python train.py --num_hidden_layers=20 --hidden_size=256 --num_attention_heads=4 --num_key_value_heads=4 --head_dim=64 --intermediate_size=1024 --vocab_size=1341 --hidden_act="tanh_gelu" --norm="layernorm" --norm_place="pre" --norm_eps=1e-06 --positions="learned" --qk_norm=true --attn_scale=0.171 --bias="all" --tie_word_embeddings=true --parallel_block=false --init="normal" --init_std_qkv=0.0231 --init_std_o=0.00364 --init_std_up=0.0231 --init_std_down=0.00364 --optimizer="muon_variant" --learning_rate=0.00823 --lr_mult_up=0.833 --beta1=0.9 --lr_head=0.00663 --max_grad_norm=2.0 --warmup_steps=0 --schedule="wsd" --decay_fraction=0.612 --decay_shape="linear" --final_lr_fraction=0.0 --batch_tokens=[32768, 65536, 131072, 262144] --max_seq_len=768 --doc_mask=true --train_tokens=681900000 --max_steps=6374 --dataset="wikipedia_en"
Each number is 50 + 10 x the weight over its row's rms, rounded and kept within 0 to 99. Layers, rows and columns count from 0. The size before them is the row's rms in percent of the matrix's.

# layer 8 attention query, 256x256, rms 0.0647, rows 0-5, columns 128-255
110:46 62 39 65 31 53 37 52 47 56 41 53 48 33 57 63 51 37 43 53 27 73 53 32 54 45 56 64 49 41 44 37 76 65 41 39 41 41 69 48 61 45 48 53 56 50 59 33 74 36 60 56 47 35 54 41 36 42 54 45 42 49 34 48 59 48 72 55 67 48 73 42 44 42 56 55 57 58 54 62 56 59 45 50 51 76 52 69 52 61 52 61 63 57 45 29 29 47 33 38 48 47 56 41 52 57 47 53 46 53 41 50 59 62 55 53 50 48 66 47 46 36 48 44 53 47 33 53
099:48 62 51 49 47 39 49 53 55 54 60 34 65 66 50 40 52 53 39 60 36 47 32 39 52 42 59 64 56 34 44 32 73 48 59 49 58 47 54 50 54 53 48 51 63 38 34 49 59 58 60 70 48 58 46 86 56 79 52 63 49 43 41 51 55 57 43 46 42 47 45 44 63 58 43 39 48 58 44 68 36 44 48 62 58 59 50 53 37 55 39 33 40 52 52 56 57 55 38 57 45 41 57 65 52 61 35 42 58 59 53 39 54 52 58 54 41 45 70 41 48 63 54 52 55 75 49 51
104:33 44 45 44 56 51 54 51 43 52 62 33 45 48 51 71 63 57 52 53 50 50 58 78 49 45 45 41 35 53 43 60 41 61 45 60 57 46 48 40 50 58 60 37 59 50 50 34 44 62 54 39 63 32 38 64 38 55 58 52 40 46 54 62 59 64 51 47 48 50 46 40 58 64 62 61 40 59 45 69 34 81 45 48 45 52 60 48 65 73 51 61 33 39 35 44 58 49 47 46 64 14 52 43 45 53 56 53 61 45 50 57 44 64 51 64 47 21 58 68 44 58 57 60 70 30 45 56
118:52 62 33 44 53 69 39 51 45 39 49 47 46 51 45 43 56 46 59 51 50 55 49 42 41 64 49 36 57 40 53 51 58 44 35 52 41 46 44 62 52 40 59 50 41 49 50 37 57 25 52 63 64 60 36 79 63 27 59 38 62 52 44 48 46 40 47 47 76 51 65 47 43 47 61 32 47 52 62 61 49 63 41 68 52 63 40 61 55 56 47 60 57 34 43 46 39 63 59 46 60 40 27 52 75 56 34 57 43 39 68 56 57 50 54 48 40 57 52 62 41 39 70 45 61 47 51 39
105:51 35 42 50 64 66 44 51 29 29 57 66 44 42 35 49 60 47 54 65 31 34 45 62 36 43 48 49 43 48 48 30 60 61 59 53 62 42 37 45 49 51 49 45 46 49 54 27 41 56 55 63 52 44 57 57 33 50 51 53 39 40 55 48 54 62 42 58 29 36 39 44 41 54 28 56 49 46 37 74 48 56 42 56 31 75 60 48 58 46 54 40 52 44 69 49 72 53 36 57 44 54 56 57 62 44 53 55 67 48 57 56 44 51 60 51 51 58 60 42 41 40 41 66 49 69 63 48
103:54 45 44 56 56 36 52 60 48 47 46 64 57 42 63 51 43 56 42 41 62 57 31 45 63 37 43 50 46 56 54 38 36 39 63 56 67 63 51 48 55 42 39 55 46 57 47 58 32 63 42 45 49 67 53 56 63 36 34 59 37 36 58 65 36 68 51 57 44 57 56 57 52 51 58 34 71 63 36 52 45 32 31 54 71 55 39 47 34 63 65 45 58 48 47 38 39 52 57 52 56 51 52 29 41 49 30 34 41 65 53 53 51 67 48 37 56 50 46 60 59 54 45 59 53 36 41 44
# layer 8 attention key, 256x256, rms 0.063, rows 0-4, columns 128-255
121:57 58 42 57 36 49 40 50 45 51 40 49 53 46 60 52 43 38 49 34 24 47 56 47 44 56 49 66 44 33 52 35 57 50 38 45 29 35 56 54 49 61 44 55 51 49 49 30 72 48 58 56 47 28 69 43 32 55 65 44 45 57 47 48 63 49 48 42 53 50 58 37 48 46 58 66 52 54 59 54 39 41 47 56 52 71 43 69 64 45 55 49 61 58 42 32 43 32 34 47 64 40 49 54 46 66 58 44 51 57 49 47 51 58 54 61 52 48 60 57 49 51 60 60 44 50 50 48
106:49 55 54 57 37 56 40 64 58 41 56 37 48 51 53 45 53 54 29 50 39 42 39 43 32 48 66 68 58 42 49 29 63 44 62 41 61 47 51 66 42 48 38 42 50 36 47 43 57 63 42 62 54 52 54 58 63 71 38 51 38 35 45 47 68 44 44 50 47 40 44 36 55 55 33 38 63 59 43 67 41 47 53 52 50 48 59 65 46 35 42 31 51 27 47 51 54 51 51 65 50 50 52 38 56 40 61 44 51 62 68 45 65 42 58 58 51 63 71 39 47 63 44 60 67 66 67 61
116:30 64 55 56 51 58 62 34 55 50 50 35 43 46 44 62 56 47 58 42 40 61 36 66 38 48 45 55 48 49 52 53 31 50 44 53 54 46 48 55 42 51 60 41 40 53 48 47 44 62 65 53 59 41 41 62 45 59 63 51 37 49 51 59 67 62 49 58 51 41 51 59 53 81 42 61 45 49 42 59 32 74 57 40 37 46 68 49 54 46 48 53 36 34 56 42 52 43 59 44 57 28 48 46 40 40 67 48 61 52 52 41 47 64 54 68 66 28 61 50 52 52 41 76 51 35 44 51
122:40 72 37 41 49 75 54 40 54 56 37 49 54 48 46 42 58 43 58 51 43 50 49 40 46 70 43 35 58 34 50 61 45 50 34 44 51 59 61 69 58 44 61 61 42 43 44 37 45 29 47 58 62 65 43 61 47 36 54 31 60 52 36 48 61 42 48 40 60 36 54 45 40 48 55 36 42 56 56 50 41 67 41 64 42 51 37 60 63 44 39 51 54 44 47 61 49 61 51 50 55 51 30 61 61 59 40 69 46 43 44 40 51 34 56 42 43 46 56 48 27 43 62 45 54 51 55 41
105:55 47 38 55 57 54 53 42 31 51 62 56 32 54 51 48 57 56 53 60 33 39 28 61 56 34 59 45 38 55 54 45 62 50 53 53 46 29 38 52 45 38 44 31 34 50 58 33 52 55 56 50 59 52 59 50 44 55 47 39 48 50 54 49 58 62 38 50 48 46 39 50 31 56 35 60 34 48 36 60 51 59 58 52 36 71 40 43 46 53 59 46 30 40 65 38 57 46 42 58 39 55 61 77 50 50 42 60 53 44 56 40 47 65 56 42 44 42 54 54 50 48 46 68 48 65 54 47